Part of a small language model's weights: capped logits.
Each number is 128 + 24 x the weight over its row's rms, rounded and kept within 0 to 255. Layers, rows and columns count from 0. Numbers have three digits each. The size before them is the row's rms in percent of the matrix's.

# layer 2 MLP up, 2560x640, rms 0.0893, rows 2342-2428, columns 240-319
076:154136155101071134108137146107123160109126122106127159096138149088076085132131145116129142095107135141149108183089143115120132154115174084142150118129148115153105109117128151125163162119095137090117092137122155112159132131154142137076162138
112:104150139130063152133157137133074127133126134079122108116096079147097136101127095087167109108147116134111113147090149160124129150144166111081143101161133148133184130121155098137157106103145101070154121129102123136131127140150141161111124123
096:127118146140147166165086098092075137125083100177137121133120115093101152138165102118172104114157112137095159095129125113164139095121143143075134138115140117133133086124114093163119136132125133124137135105129130136156137155110150116140145110
101:115120160115111126159124143125106155132137094143123098172108136165089130164098083110109150131085145151125103142130143109122144093139114078142129154174161129158121093121113119107154122130083099092074119133142149143135132161134088153157125146
088:163103137115102108092133118130149093135112119112160119169133130127120126119138126137163096133108098109147116110124145099169147112113140077127127085101134102101164087158171142160107151127129099134098119152135129075128145133151129096151139113
070:154124104118138117120112165109135157149082091165152120133119127136138135161172145087126165138154143158166165118100105151121103089080161149123180106083194146098134135131165149167142090171148091089114121130100142116172117162128158122161137122
089:121117158143130125150146176144106097096110155136105141135107106129142117136169111121139116136136088089116127147170192093154118122131128123164141143096143114138116116126155143171144125149104179150116108120090139157112104142160187119074165158
191:143081137120138146097109150060145124101135110136095129147150110147150139138055111140101142090085139134173134144127129096139094172130084157108092154154123112155146102127145105102159137125102134128100162136190136109108073122125130122131181121
120:121160124187170116142060170098114116124113124105126144153125105180128139119131108119092117154122136134134162142159151112157117146071150108144116109138096177171111127150099136116138132162190118140152102108102157126117139141130107125172146153
109:131132139125149140127107143132130126092129081177119131133106112132142124073115156113150113086118109130161152144138111114167128151159129160120128134130109143107106125088143122149147158110119118119105125172083141115123082159138123137148152157
123:131121148147069125114110156110168114134138133102097102138092154137096168157141148121144148086153133109158145164156078133109112135122121144179111138133160149097167129105114120098173179128120150139180122128094162118124127110091079149110108125
116:125144109100114091121143096133133143102099119138164121141140145157148113096188064089139143162152141115123128141120143138102137140139176137161131101084157128118150101177093127126161083158117111180124127109098151148143093108156107115106133095
116:098117118141131105139061139114139141151139140075106104119104143159160099134125189119147109108145101154118170136124124103119158126148136089114115144123118078107119144148119124072158104133080146113122109081112145131173065126160161118126122142
093:067080150130121112138129147146136067147152133152127152122143147100165107115157124129147170148150134106090109082137130128105135108137088096120112134177118080118109137115147109149138088113112153153151081104108145125096163124125111174117135144
102:142139093146123107130073101114101139178141132105138133160120151124123086118144111087129136127127128170149108144128132121150155161164119143109105148137120108164140093124157142102135118126146131155103105169112142128160146159180137113117135122
071:167121142112115181166146134141118110086116117114161162154129097118111134127109134176129103121131117120144112147158124161107148145137119163108117141148163115122115153141145138125143084167144140136114134087059090142118144129127137110097157074
096:138103120112133149097084125131068107162129145176094144170127090123060104112127162134093133098146107108128143128147117124134095139129147125126150154129148163152133150130108130126187184137129099075169124150114112190118116176103099178094117115
107:089125162103106117127171148130126137128133135099128134131113101107128117156137105135105147127126176109107137102153127162118177125122143140141124109149116117194126105171147138137101096113135116144120141133148142193106107069101127135137131134
076:137144119128094160102134150109099140150126145141110107133132105120106168125129151139172136125104153111136101101141163143108110159085140128137164162127151097110100131136077147118135116127099130145124095119129099133153147139113086159109101092
112:084099127154100095123096124127130110142108141120107113134063098122082147119081124155138127135151064104163122152114104130125090150088115198119126111119107179136145172138122123134102148154168132127160175130087121130131108103141123134056111155
109:153083119152114136101119133126161144146127114123139103122091145138135094130197123129144120129119127122113117148106102176118132105091117144140109150109125132125108128140075088140159102120132097108161139095121091110112138112108170143112132129
108:138150148099133131121123141119135103124121112129139129123162127178112099163106098116113164094116147152120128102114106151136103145108104083123112101118135144136152082136084127132154110120127130168125169144125171112181153089134099096132140113
095:122150147100142143094141151117133116121112112109184141087099144121139107147114139113170093087148105137164109168139081101137079105160079118166153110140179138147122150131147128072124087134141128144119105109118185152120075146152091119112132085
103:163147127173127123123107171101110162128145150101104127123132130136094087149095169083106119152116149133142169140152100144089147130130095101105157155133118108089159155126162147147148133128076103151155133140132140171110132155126113130120095157
126:134164085093162124159146153108112151172115159158106167155144058168093107115132140121133125153091116151079131147067148138119130107126170111102121161144184139121128124130123133142105133164150124118149157120116079173120150113129107123141108141
111:150084144129127141129116121158106150128083137115125106102112089130116127106114158098170112152132112115126166108132183140134138096134109140095108085120110103060158080133123118185132133144119109101077104101152114150099157127147144138142115152
107:100160155090120135096126143135158116091114099148134139133153105135127128126103154101098162159146170170118149121100091095097134144121100137085087146166098145110127117153099135104116154149128126126102155138119161138079125150123141140103101130
119:136152096090104143131140178128115115123113110090108099119111164165124130132124043114161137111071131090120164150151188179136114131156143095121135118122134136143169113137108132107140118116171104119106140053117168112137140124103134114130121104
108:161144126154121102155131100125124106129117118081159087167095072103088101116110120105096135139133126134060128142159096095112115131137104144089149089139146120152098133153140113127108177120121106078104122082095134126176079114128135116124105133
086:127154111164162121116119124143132116144104105144121125175105132096138083108117121151142161156133154092132111159094130142131139155125139076093101144157123061153137149123163157142129120160152109095085107141119107078102104199113179142149151137
105:160132115129121077138095138072168074107157098125119135180096136121131155122126119109144150116107181138101128146126133107113151137119134121105118130142111132148124082146165120168053156111081136090104095150111126109123107165141114145166146151
071:118098150132121113134138132127122184077136098101115097134155077104100134100127124119115149159174129115133100119101147117138126110134141105110131100153123122146091136185121140125168143116120118125132098130136119141097121137133136136143133167
105:114123105169126110133105091090096122117126113154132129156120145131099092130146099140131147193104110108097161086137170144138128147153165129081098089134130147118150148140134150149143134134106111115104101129114120117151143110150155116123133121
089:144189122116110114120114141138134149119136107139126166122166154105174135124118160149137122124124152091150157163147065144136152151134088168131123119151140115160128123078174126113174122121100127073139102137140099125118080162090100130096118156
048:078119126133148138090160127126138121127107109143109147137155106167082130150131153111135117126129123100140140137120155111110142130119095111121148094111137146167103143121114132171143133122150113121110149077129119108143140119136136117121089146
113:128123131126160124124104116179103132179095114137122100103076143116107123157103163110106098132124110096104115085183098166136082152103156100106120152140158125107147108181137106150100112098104112126101146066132126091119108181124157154120106136
107:105160124102134152141140126123143098139140166120125124136144129154058151171095129122130118094135153150122112104145101093128137156141137112115112131087136110150102117147069133172103125143092120125090124135116104144130117102115099179127127126
102:058089145199162136121078102120113087165124157146114105127157140167113072114136108106140092131146112141165129132130144131185118126131159123116139160143140121154071136126141136122163089102105148154135111110164127085136110128136133151134120132
105:153110074118098136125111114139146127175115139148158095109090098099096117124087157115156166132136105113152128103169139114129135100125132117127149066117141125098107139131129092131159130155137142155073147183129130145119157132093163178121138132
119:107152123129096136093127156168148114158153090102110183115140117151113141174108101084147072158137143118132110113156136133139116151139176091105138155134149126132143121121134141119149136123138145154097144120125146125145099071163138154111162143
087:184153121104137134093091105129118129120138138145091117138136104140114068082150131135126091140128114117147185129115139120149107127153136134115133096141083127136113125159134152134120153138132180143123164145109109133138108129107093115141124108
089:136129113141144151167112120139143114168075132059145120149054155134118132108165122118121137123112126149114097072163139102125148111132124118108149126141119128096147182113132143127161134163129141169134144165157119161126097104182111121103130110
115:152099117111130116101149103124134121117126156125181155099108139142121112120121084124123146156130110082132151149091130116105129142154142121124139098170149104127143124124137102169125118102102141106138146092140134101141131096114070128114101143
119:088097146146116113135158156126157127105118146106077117122145147087116153143132100137107119169166142111148121164120112098106160130119158091159131121146103121127116141144120127199100136111160140117140114131135145089150150118144128142124142164
097:141146100154098158169117096116151147151137098117144092139158119149130155156133129107110139120139112082104121160129154175076120121090125109168135158162153122114150118159151134112095126128153085102138138113062110166126151127115134179103192150
107:122140109134128156140151131105144137132077137144159124128131110116131115184130124118131103111136180173078124148108098131075161115107127154142104133123119123105168100139121094139107112110123140133140129145102141084110116154182182179162117170
094:093176127164127123164108165143093156114153127125087111141135124154093059126137118119117124104147111117140160135139121156112123117098137124130153100112148124149151140138089118143140116182178128141118127128136136124123121153147121140135121106
100:099157158158134135119091103122137119128101096091125104161150132118147116086143118155127168134153135125087141115172150114134104160083106119144145168151128128145097114124135122161114092136132133102152145129115113161177119131126140100102116066
100:128138100144132160145133156122123109109100111137109114133131124122145123151145132128136144143124124081152108070155119128120112136115126145144117142124121142111143110115171137137079135101124105137136107123126100092140085165136120118109143158
092:128177156151125116123114096151097130151159088137106123101126100125120118138148145076103124156093075103160088109125112138111146130161129094162108113177112106127158110120130156117144100133130107100081204126125121132165098109162113136138125152
106:098112122132116163122095114145125149091140085133129098144096154130145109128127122125134109117108121139083132170110127120149129143133126158139122095108163110138145151140102163146119128184142139146117116113151138175114120110136145110140161126
098:144110182109134146072080158159146127186146164107086094115192146082119135068131116133146138096094133115115107142170124150141120151139143119109128131142151122150137144096140109122111160155111142146143132130095127152171123090127177076176153158
106:129162126155132101137156099119110115115127130144123124142097142111130109102125112094140134169129112096119140146108168141177145160093104159100153112127114106171157118140112136151137177126155125129126107139152107170155110151166135146113150156
108:107106105114103100121123150097112185114112113123127137111124114163164150116099123097137134129139134152116105116081151124138148125111146117102127108149152100157140141147096089092135142130165109129134093121172134173105098133117123122128096109
092:117158101101117127152141130134082106106147088076115140123058137141094140109109126171125122128119162112130113129111169116102137108074146143109126118085091121129113100171103135132139144130092104118145088138114106158121125077138138143166087108
077:134138128146106126114159123128116144126077126112142123150122108127107106098169153127141135137138145120146126142148146111141120133105133158111138116154133178127095144107106114133140130108105147084125141149121099115143138142139166139151143116
095:110135150096085173112143156133128129127110125134124093127154148108099101164139148132148157135125113123119128121137124103132153143114108122149113118105143145154112133155134138134143142132106117127123118137150136121098100064114190151120124129
063:111161103153161131199130141099121128156140132126149121096132097132150101171134067113144110141097121140052166143131104143123097156124141150106146125140137124130139181127158136138106170111104130132143137097112127108150095167135132104165111104
110:114137120182176122116155112089142115163172101141114054154103108130107124116158062113062128159128133133107152115144146127130126103136125134110139118110139092143066124157133183136143118168120135118099137137150079141100109140119110104126169110
101:151118091092115144082160141148094131117116103125107146149132139125147143080126106107171126164147150108139102127123143117128113114123136112141115081106139151150084098138125154157102140118091116118163125134140166090130148137139052119150162150
102:141105129123176160163144085158086109132101115100105159173163143158118125130157127133117125130139111106183133134131137128113170067104125133143098136121140063161108157104197130144107075097135124145143131140115147104138127143117157086119141137
100:148163133122122098129131172147163121130135101145140137097109147085104150101148145147140128067096155130132089144146160127148109118088122122113120175137131161118110114139136146160127070112115125121112123067105112164122142135104121098185125133
099:110131095108161150107150080151195156107136177135118136137134149118099105128190101103106151112162117124109088116142103102138085143107162125104119091130174119127147112099124100098113150113181131135107115100126111137163161116136163129139108103
075:129161139094120112145147077136122149153131160127162130122129128136133138113175109125103115116087170119119124148158146105112154132136137108103099116095117162158092115123167122111162120148124085147106138165096115084109127111125106143105099133
098:129112102110112116107137137116107118142110109139164152121162106129141127134160146105095120113111141147174127123155093128137135126086140109158148152122136098163132128112137103154144146103137149136124131108126148139115073094127144145166134163
103:163168121163152126122111158147117126139097158087123138082104127083131113104139141135118128156128120131163150119110106158187104177090138141122171123153125166114171102153121155164140154166116158108109117145116141093163120132146130109122097096
099:163130148136135133136171106105089120116156137130119133137115117124164057131148134131102144109127115129100112144156126141115120132135133149127149114080127141137139120074106199183165123132104147136175072119110132140143170151093128139147098046
087:135105128134149108151151107160128120116130124131135168110167155145103153119143149123113166109150165145120158106185145108112163136117119163118080142099135134159111136105136123099101124151126129159161152117146130161102076111116138156087126143
111:153126122104162150147112143141110097096130167135095096101160123142123179122158091132111101122123114133146135132133120159149125145096158116183177125115136071145149133119120165162144113113130088123144107157108128140131157148131146113118139135
092:136140101169114094141096102091151139133137144111132131146142124129143099158139125080150134148136095126154124122109075122174107124134147186111143138113134128138143098106126118119114131149140083101100105146122162120119149093142138154127108112
080:073142139123164132140141108124121152134124155088124164133126151129121108127138106165127108136164122114094108092106131115116128142138122111121071129135131156109127127152139153161152117131163177134126127127143103121134108146135137170133145093
107:136111137139155128109129155133135124122132145159179120086126137148101186127144125119101171114188122134165125191136109155118130130137135153140112133096148134127096158171152142127166135096108108078150104089136149113143110086118109173157133123
107:084105111124097137097150170164135118124154117130143088121104112130153122137115110084133097072144150150098122122117138124164114098132159092121103112147126087169111150102097081101158095145140107092083141099122135147121118115126079137124138153
088:126121124138142150118126090158106077145141186160139126148118115125119117145128163135172115091137122127143159103116130153092142109134145125102140139123114116126147155131124036122130126160153153093122148109142133103105105159135093145114110140
090:126130155155099136197113098153143110130143138168105097124129148141083157127166075100119157149070088125125148159096146139144165124141132113135116133092122118151137120191127092137155112171103106119123165086094144134086128108152152147165128159
100:125128092150108128170134154096113148147145057104139161108108123100091120111119126099117124128172161155101169151117135126099145140091167101126083142160112097169111134087093154113117115129167110073137145132110115111135126136139166129112166168
088:137146121126114107162140115122135108127109116144156180136104086136128147102159096116179193109160151121083097123119136145120124154102101152160161153143129151147102097108134148125134113100148126137156132107108127120135117115141164150104097147
095:122118078160139177123144130123093138139109138132110154129135111119101127119125129122109127150163127169119112134142081152151157109123170136163111134181111103131113111109147104131088120103110107094110133139138142138149125153080126109147126112
105:131135123083141152130146145148109085110089131144110141142086123129179104114133101110122127115102111162188144145124112134107126138135131145092090137119145140120131102119099130131135138159107093139142114113146165106143105123121145140158152117
108:145131102165136149130152122174143091145137147081138144149094151126112115164130129093083158162124121145124149150092164148140137154109108104112133101130149091091084125088149142124147132106097160122108122113126097163104120112128110155174122134
082:114146110166111100156122146162079144103098157142118116147097119103117122135123124121127128138152148133126115114116129100137198148119154117141124134111110071134114114156140102108167136110164108151149079134120126154102132136118137152131089117
087:092102165132143120130138117115133126138129142173114122161153103121142127163158129145103119124107102101130155123204141168153117157112137117131118144135080133159175088120097152107101092126136070127125093133117120104097151136128137127088100149
098:125122142115130167117142111163139100088155105137119089108091092123148131102080098115115087162156151111144133158112171151105160147076158159123091125141138097112106135103130128133140128138122142133100098154145142157063051080123166115143119131
119:121115154108155116121114139088137178108131138115149122107112103125125131160123139146117129132147141117134120121152107112135120104145107106136149123102099200122142076136132138135117085107106159092095138108100097128097134154119088146104125148
076:114156124118153124137107137111101148134122112126105124120109149192094108133133142131131101132148155160117124134148100144117131098140086157160134137079124114112120094135077109140110085133131147154120117120094120118128125106119151174116133133
093:120131113108119120108142131138086099138163101128144154142133140132135117132135097161163132128155128109137120121145102148149105156146077118153115109156128080144117101100121146112124120105137126152124118155129161143123082124139146095095142161
105:103146127119105156091138112118077139153133128171110100146157128135162124135125113076142133155155090121118160116132091156184128137159124131128114123103153106114109123124129134103131144113173095117131129112102134120119140157168128162141112140
# layer 2 MLP down (transposed), 2560x640, rms 0.0451, rows 2342-2427, columns 240-319
075:106081149125133122143154127145126169135160146131060126120112133137100106147136194153158096094110140138125084140126128121106164112086114136121153105115142154092119143174120133117118112102125120141114122143137119168115164158122102147167119121
107:170120150130144117123164101150147157056128112158139154096110127111149100094152172160143113160130098137118128142105155093101088116099136139087119126130146164171158174125146136126150113119102097091114105116146109115117124138108100133141104100
094:109141105152073125137114145165156114126132144100112122142084064132148087118110119139107143094119140131146115154111095174103107141103122088116078147154080122091155122145091151113126092118157142107079122151132138131118118129083090112144120125
097:155136181146161137124089119164184147118119184171137131102158112124108169166136093146055146155097168188120129143114136141115122130131115156108141141088115162095092095118134125121109171147133119118102143144102147126105105126154143110093051107
085:142099165155147147105160168134135130125113136143136139116126111142149100176146160114100164155117148101126123175148129113098107173108076156155115103104119132137093124143149152140147104115093127143129090113134147139128109137128120124123132135
074:153111164122141122135105112072135114086116085132102145110085124114139112146118121118116126093147096123171077129117150121164119148141173162102099150157059154145150145155132129085061142137080133143156125100150121122115095163147135127125135182
095:102086145156110144125134087145123136112114116125119167117121154122158104139126084114112139095095150122144098118145143071148197137138152140141124174153124130138128138156088106113126101146090112105129121138126142137147102131107159093143142125
163:145128150155132134125123164106127099131139125104139088163132143145139163138104107136114104143148141134083080133128132103155083107100093096133124151120097116140099170111147144119129125128119173145081096101139128117142130104157147124132119124
120:144124124131130149150144117151148146112085149146114142115094091109103138113125154165128109091141127125143126043185148111128100140087140119079122129093154160142160111137112126159121154140156071132126135090115082125152116145143153105140152161
113:133132099149134115137132130147118134110127107153153133095142134125166114116122163122139166155127130099104119158066149101175142140152161147158142184129112112113130106164113102122092140078126132074127176119111136164122137115140131095146106098
112:151086122121165121161160124148157136114109151130130173111117127117151098127139097127101133107140118103134144136116151151119084152139125116141139150110160132096096094115093158131144092109158120165137117129130180159135098086133121138115166176
103:100146123097147099122124113126114141088096131107150154107124145181120148154087112170121072080148194136124140180157125144137107166108109169093143115159134110132074113116114141139169125111168129132132155143156138140144108119113140112144136147
113:105115181127151107157093163147094175128089108121113122098123182154070093154126119122096154107110132102149164142115140155173100096102135114138169134097153141098151135140147102153090137121113141111133097077104096117150119162091117099135151155
087:121134142101113187107147112153130110111093097119118141154100080146091171182128109068143173096112065152145099141123116106078135101133111127133151123113115095127108119162121119109124138112144110150124114104064123134117096152126125079142121095
097:116110163114144123132111143115108151122110154168090168121147060099139149129111100148141115127116085101098101087151130144119138087093139137130118103141135133099140153112112105147104131172128167141138097107153125155115134146133135118109161136
072:091151120142120084098163103153149127149164139131147139138137124110156118104093129119116157147119145138129159157146107150102138106152123084159140138114120139157087125130098105126102151111114171126124146159129103119156109145106108151123099161
095:118105117140114162166103132113127129075125103128130093143107119148109143107093111105182136131143121111192107114139129112098107136131174125132110113143108133074101050179084062126075121114132176130141155115149135120113142137117080098103085112
109:157140125124129151059123100144142116160125103126105084138129098104129125146150125093134082110095081109119129102081114184144162111129123154116120139087128140175087160154085163135136200104120142095125146100163097119141112147118110155140126113
072:125116097151139093111089114130138103155135193115111132130112122122145136130147112152134128170110168173130139124114111084126140163112141109118144102096141132123134124105106110128174135162128093102140134125111071125146116115132174135167146140
111:116120168151146125142149105110072124166133130125140108143126161128137111097105142120104103123113136165139163143139130167111129147126095119112109110124150142150144126119129147142104086147102114067114126172104121134134161144109119102147115127
107:077111127152138123141129127153180170118153059132148132127135141135082122114149124160117129143154117144099102113162128112118093116099106131138132102125118130171145082113116106138169120108103135148120170097113126090150112095122140120115111116
104:129117139121167141147114186177160142141149111125100155101108146141148127106167083141161124107144123192124149157120109115108130153130151147128162143203108144127120147127128164113144147108132130136105102140130157144129163178142124178103138103
111:083142121079157146118113107135147157087098164099118138069144100161116126131128160118137097067122156078138139184149140156094101099133132147161100128139113127092151152114131175132108147118111126127100110169116111084112112101110105150135179075
111:126154108131124157166125124122144172118136115158110123118125129159109145122121135105143125121172116170116130126136162151161085115125137106151169096145147109169165138125162123109136137135112107122133118121133117122113108159089144098150137143
110:115129139118121146126124139131140167180103159122141127134104103106115156161154115140134165126126142166184153092119100129136157129152124118128143141140115079127138156139096158159135135134097131136145104118131156157173122131135114136143119118
109:158158119134177133129083165176141156147152107080126117140134148162111092108132120126084151128093117128137106153092127125177097106165116083151123106156111090158105135107139118149128152123121098116105105128152165113124094135135149161086105139
114:113143135123120112117139119102121171114106140154076161140097136152125118109120132147124095092120134111159123137130102154128071122094103121094129094128107108141127157141153122140125111116152141151126153142090136167097163137119122118139123153
114:112100169164143119129075115111124120102087116139100163137122172164123109128140142122149156129189128118132136140126105154165093145086171160122116120151141107120147127120136168078109140098132148112119133130125122110127133104147138118120160111
121:141117134095124140180178135153082151176144115120120166089124164139139098099117152135108115106102151094142098123139135122140145137155131123091141087146119146128161105133144138097137124132109164146073132131150128110157150096143095120083154133
081:133154105130142102132084126159095111145144152108129150124124095160096111109152134104128074091147171127090147112124155141156124104118116097146123133131111145088129164141120096086131108115166140133125119120141136145160119119108136105133117116
106:086119171092083136178142154174149131084130161092124128163112109132133121099153149129097069106100134137127136119147116199128105121119099152131147168103123116135110084162092089133177112121119130120110111140158116089129121139095123141108130109
069:118149117126170133152100120110124128107131083153131124156134136087136104148127118113136149134129116121171115157111090130115133134158161151112130131110142110086165173120106091121133115157103144105133137080167142128098143125154144145088088130
102:101107118136120077090140127173087126095157115119120132137124123146094121095164129147135110079144148120142101109109168134104155136140138117127089064093130156136086129121085111167172100146106130086094148148151110082134112139158120153103093115
089:122097130144140086162141114143152146128086146155127127109086136135110145147164094110158156117099099103129120129138130148128154150162112128084120114078143109120071162109148154099131176132139167083111117103154158122159105135133115070144074155
048:116126137140126133157138164109098090134125137151142194133150153135113152127125086124109140107117150138145150129102159119110104108147119076100122140112101107143132115072142122097111126098132126127104132103139141128106053114108149133088130171
116:127116129135125164118123098128124095104128158146182110144141140126136166093145077119131120144117171079138153139161124117184153120111130141140139147151100117112099104140130131139142102096121123188126157134129134144135104133113133154124148080
103:074121143133136113105189123126122101139139140144195135105154099100126126139142070195112107122128139165114124107111152121132148166088158154149104109098151174132114134131073131121114120110152143109145150117119078131077117108076132146146125107
105:123140131135168101167152098139166102119136109135123170160152076151126138120150139125118166118110116114125225126138143097125095125095107093152149109154133120136120124146139098108109125128176149089109134153130175129142143118129128128152113127
104:080157171169125141134148113114125117114157114118121133147096131160139111133120112143167113124092123118108112111093095104146115127137166095105108101131099125129127071145103099104120112113145086129140133103127150116102100124170162121109129096
124:087169148153109102138138121095187169112088130131116159127121112109159122103132132137152180101121069149114102140112137130153139124137106149114149121087134150141160124127127116152138135121103127175174145131152171189178129153117112099073125078
082:108121096157090142118184125137109109117142138156164146130077094103129122137144157122120134097151162148101110147132131183143128109106092150128139119172140159117122119112153081123151137119141121125162138110106142155052164124126148149115148127
099:107111123140167084138149095170138134095095142118124099152105160131154149141081103128144166127130092128127150175107121115118133121121090120115118147158138147142112118119129111107096086123109114167153113139151116167127133120142124175136124131
116:181146127167128146109122124140135140125105134148126150139122142129116133138126129117111101171163118110177108140118103101171148106130129134104126144142161161152137160095121087131111134131051151150118138127165063154133113149165100134149137133
122:110120145109145085081105154103143159133120148119145140111118140145142134076150141087106167090075113161130123149121148080139125127136103167111140156127135146121116107122112106099154122128121142141149144134111105136143139152146172104131127155
098:145099159152133118123127170144110130117169133073123110145102132148160115121100141104095150126110040137156065108111131127138067161151126119102134114138146131169148151150105158125143127121127130153123147155127130112045137113108106108146146150
101:098113095101128095129147116150186094117168157104091134126107145156118121111132117122150166117072118130163136103130121088178117158114083140157148133120095131124099093082179155056168102119141126107100125150132132152149112150135132141063146085
092:126150155110113134117119164141151117181149131107107149124137127124115132109105118138151140073115162140078111081113136120145138153124148117125126105159127141130112109131103126177129127180113117103087115154160196121144132140145077136127121128
109:116091111125137135134078156137115071106132128123169089136111098155114114137120134120159103093115150175106097139117103102196159088121128147131135118138118144061090154139129172187176125139128134115149132108126152120092116103135115113111120115
109:140142136146157116126142141137117142143123091142089140104116139166176143107123091096136119142136110140116134100105138130151090139091124145103129129132145133166120163119154157139138166122097091153103127128151091161168156174110114144147111145
092:159118092099125088154142140137135160085151127091122128120135086172133142150118093179150141123145113105113125159150085095170104188125109087133106113141138152192153169106156147109082129129151127127104106138102117133151116132160133119142147100
123:145157090143128088136145113122107129107162076121116110122159159113144154120062138155136137090073107117129125126103102125119131104128160086126125118090164140116161170100079155129075153148132128172125151137107152107123117111127169126147147127
098:166110108145187141133122117159125122136113136166145130098106115113123099107140118142130136095133130137125143115107139150113121090132151126129099114107119093142118127135102108146192095121096126093065104074123167148170130109092146071108101145
111:168163108138153078100151107114153109141124131097118152141121152112127155155146151121165143094122135160132122144108095114094152139122161184129126154085136185168116146102098093111150139158133161100116142141107124104102100104136153121119092131
096:072110108140163116089157135126126087110135141121121126124165123158122144152126119105103149129140152134139111153145104134156151162111135194141143195118105139132120132120195122131127097134134118144145141153171126115143114133134116101156149128
088:146090120107125128110111139091071111148101134089165137178123131113134075163143104144159119150127147122135119163124132133067088125107131091123091166152137167129129124120132108158123102117136120123140138103126117149135174151162141153151142177
076:118135125114125169137127168128129114140144117141151135096140136138139169110148163156111155163137135153156138098132110127154119134160122111130125092096124187143141134183133109112150114144114130117109106100116108155122120105143132094089109136
089:085118141081133153120121123170175130142135096110143146126167196141185112151136144096072125133181119179142141120137120126100166129111134114149149128156127114120133096173151105183128143142134167146131112094148121122123138120116109120130105177
064:124130139119108152138118103143174137137145123105114106143111094172122114097154081153118117108161133076133123126184141165188175160090078137137125117119124140182144053125099107120119115117113130110121191110152162153140132171143126143150130106
109:168138113070115088155127096132133147123140164106076126169115148115139147163092115145123163102158143190149124145097136129145145123119117129120142120147151137131130171153137187104149146129117121123142124119111132112152147115118117155138138118
100:123168169110103122101098062150174121123169117116125118125152074133116112100106122143115125115112154142132131086123103083149125121141125126073114158102177138107116138114160102112124111133125134116114144129095215148107126100115135153122127171
102:116100105115098122128142157115130130095115152086123117139157143117128133100068089154150116145099128144096148114119108131123098110079091085123150087122138152122121119116134166142085146119118135116162157112173126129126148104130120094138151079
089:082135148152161125151094098133163136124114159110080119178161161130130129167133129116135146147132106147125121094078120088143173152115122095127122096121089135083143109158103149165082121113127148170075087133098141143113147138180134132106140108
099:115110148083124168139149119089119135158123174150143127118157179112120136161129119126137137142110119142149117123141148156120157108099148143081130084083093066114143123103135100096111141125099136101134105112165144142119117125092151129084197111
076:115098127139124092143123135120106113100112140142126107111114160061126109102136128121107147206154142092186112132133122134122140161125121128133115110168106116106123102094127190111165123099119159154181115119125120125100112105094115139146153120
096:155091119154154101121131093138108157149126126116094110119100129166139127116105131126102139089126143115184116104097117101089124136118126163136108158136139179120156161137136138117137130152103128126142150103125113142111153164114163134147108137
100:120151132089152110127070126145135118133140118121157137174156138143151123095107124132143108081155128137144132112110109102146154090127140100122127145158088122143129132126113108149156112165132158121122135144135095146127149160086120153120145087
097:121156149114139151131114163125104179179114077141122165139133141142139094142113106130135105143138112135131119116108127113111146115135110149110104155100126106125132113126121110099117118118134096137129113113118109122158118099129145161124174131
082:086109119126114146156142090093107128158114132159084117110166083138140139125130095159135106057122118138158106115057093118101142147114156105121124147118135180155090093189114124143121152176124082124118144151139096123110141100159177165151120158
116:166082162133159080131159129120170097147115131096127141140157122137116107167109130146138109107122097094140141133150187156111139117114099126120126120118141161155123159099128149084123152138113090123157117139099110131163100149148117116126126174
084:104157109139148157135089103134144137119113152123122101161133111096138133100114120149131115129090113091154109132184113106127088105154134114093126142127136071153109153093132124133062149106146163145139148133155171165179151120119128137102126133
075:126150140163126158138139179125146100153117132158160088144119151145139145122080104119085139132155137092153119158190118159108153124157168120121074139126130140115076121126150091162125123186127138152126127162134110114140162098146077158134152083
107:121103112153167141146113131145172182109103124091135095095151117110098105142140167127164132100102118142154161121088104139138113152116145100149140103120121104146120165128112119123160136141154157107170123130079106141158118119187131113061116100
115:121097129125096150094129107136128155134124084121138141126168128117170164142177106085126134122111176081201116105099073152131108157151121151154120150122143095160114130092131078115137089111113093130133160100095098091128080133131149138145106107
088:176172135127109156138115124067147146111116160139142095161139153112124130103135147125129097136140124083077115126174096136113128111117134117118153119155104116116077121143140133127131140150115130150151123113122147129091118090103096136108083119
106:125139100153127086153168166170168077134140136133116118134131111117127152114127124127118142156109100103158158171097126147145173137133142190140070143103140126099120105123153114134124141158113126078117121145126108138115123160116109150138152118
101:147136091119115155129143124134163108151132146134131128092156130160146153175084125114161172109132061101181127110133145139126146149163162101112141138163128119119105123136141134134152141105088137123117102179150155119112191135125117128135112110
088:119157109142149117113147140119101145125149139130113120109096113138173123136109129114135137160099123162167171190153111101124148114115115150128132134145129140102154137163107141153127124123125115120127126170166120119134127107117087121103156105
098:129116142101120128093118107114134154091107128147104122143106105076149139123154140140110118131083143062076111115111127154156120135155139128121109172159088136113127196098133128158155078114132172155114136135131134127133135085126136083096114086
122:155092113102139108156150148166124139088079131118149133141091135152103112097131159152140171105109106125148175147133139161132108139142135151118108147139149123120131183129133124103077151162121103144090175095089099135164134147169152132131130128
103:149125123126130066093104151119120118176126148182162147108150120088114088120167173153115167142144137098121186178177135170183170130143142083116124162127112125114095081103119162152102115114104135113079104118152125121113091141148149143122151112
084:140138130148109127111145149145167102108098089136138111130098136138137160134145149114068152145167124099169081144127138138149133145125120109129123147141129130082110178108161136105126134168136118113088131169087139163128145153160117139137143132
098:135109147095110096098128096148138144124157168146124155140119092128176144116117106126132105154160109149135165116128115175135128137123102156114113178133134130134162177106114142105123145142148157113081142118131106098103121139139073126118151112
103:131118133140123119133138154166107118048148127130129083141148145124104144127141127154124117136085120136138083115137164152186135134103091144079117123118206099133163079124115155131138104126127152134133147138169152132122120147098088112140110132
127:122150116141079148088132118149118131166152136129129118160120126121154125070097136124142129128120072098130096113131142133088171093149105097139129149105093139159161103112153146084157115136130150134142124159126115129125141128140154101129134124
075:120141113116111096123151095148103101105093076118124144092125104137107148129131141114103083156104104114112094136112095130094147120129128144103124128116129139087145160090085131100104154141122157135140119168126129136170151147109142114100133124
091:125096110135089124105093123163138107126095155134152131146080094096128131116125137163120095160123134120095127105105105157120131125168102120127148146145090171131151116131093104136129125134142135112126135138146104184129167118097111108126151073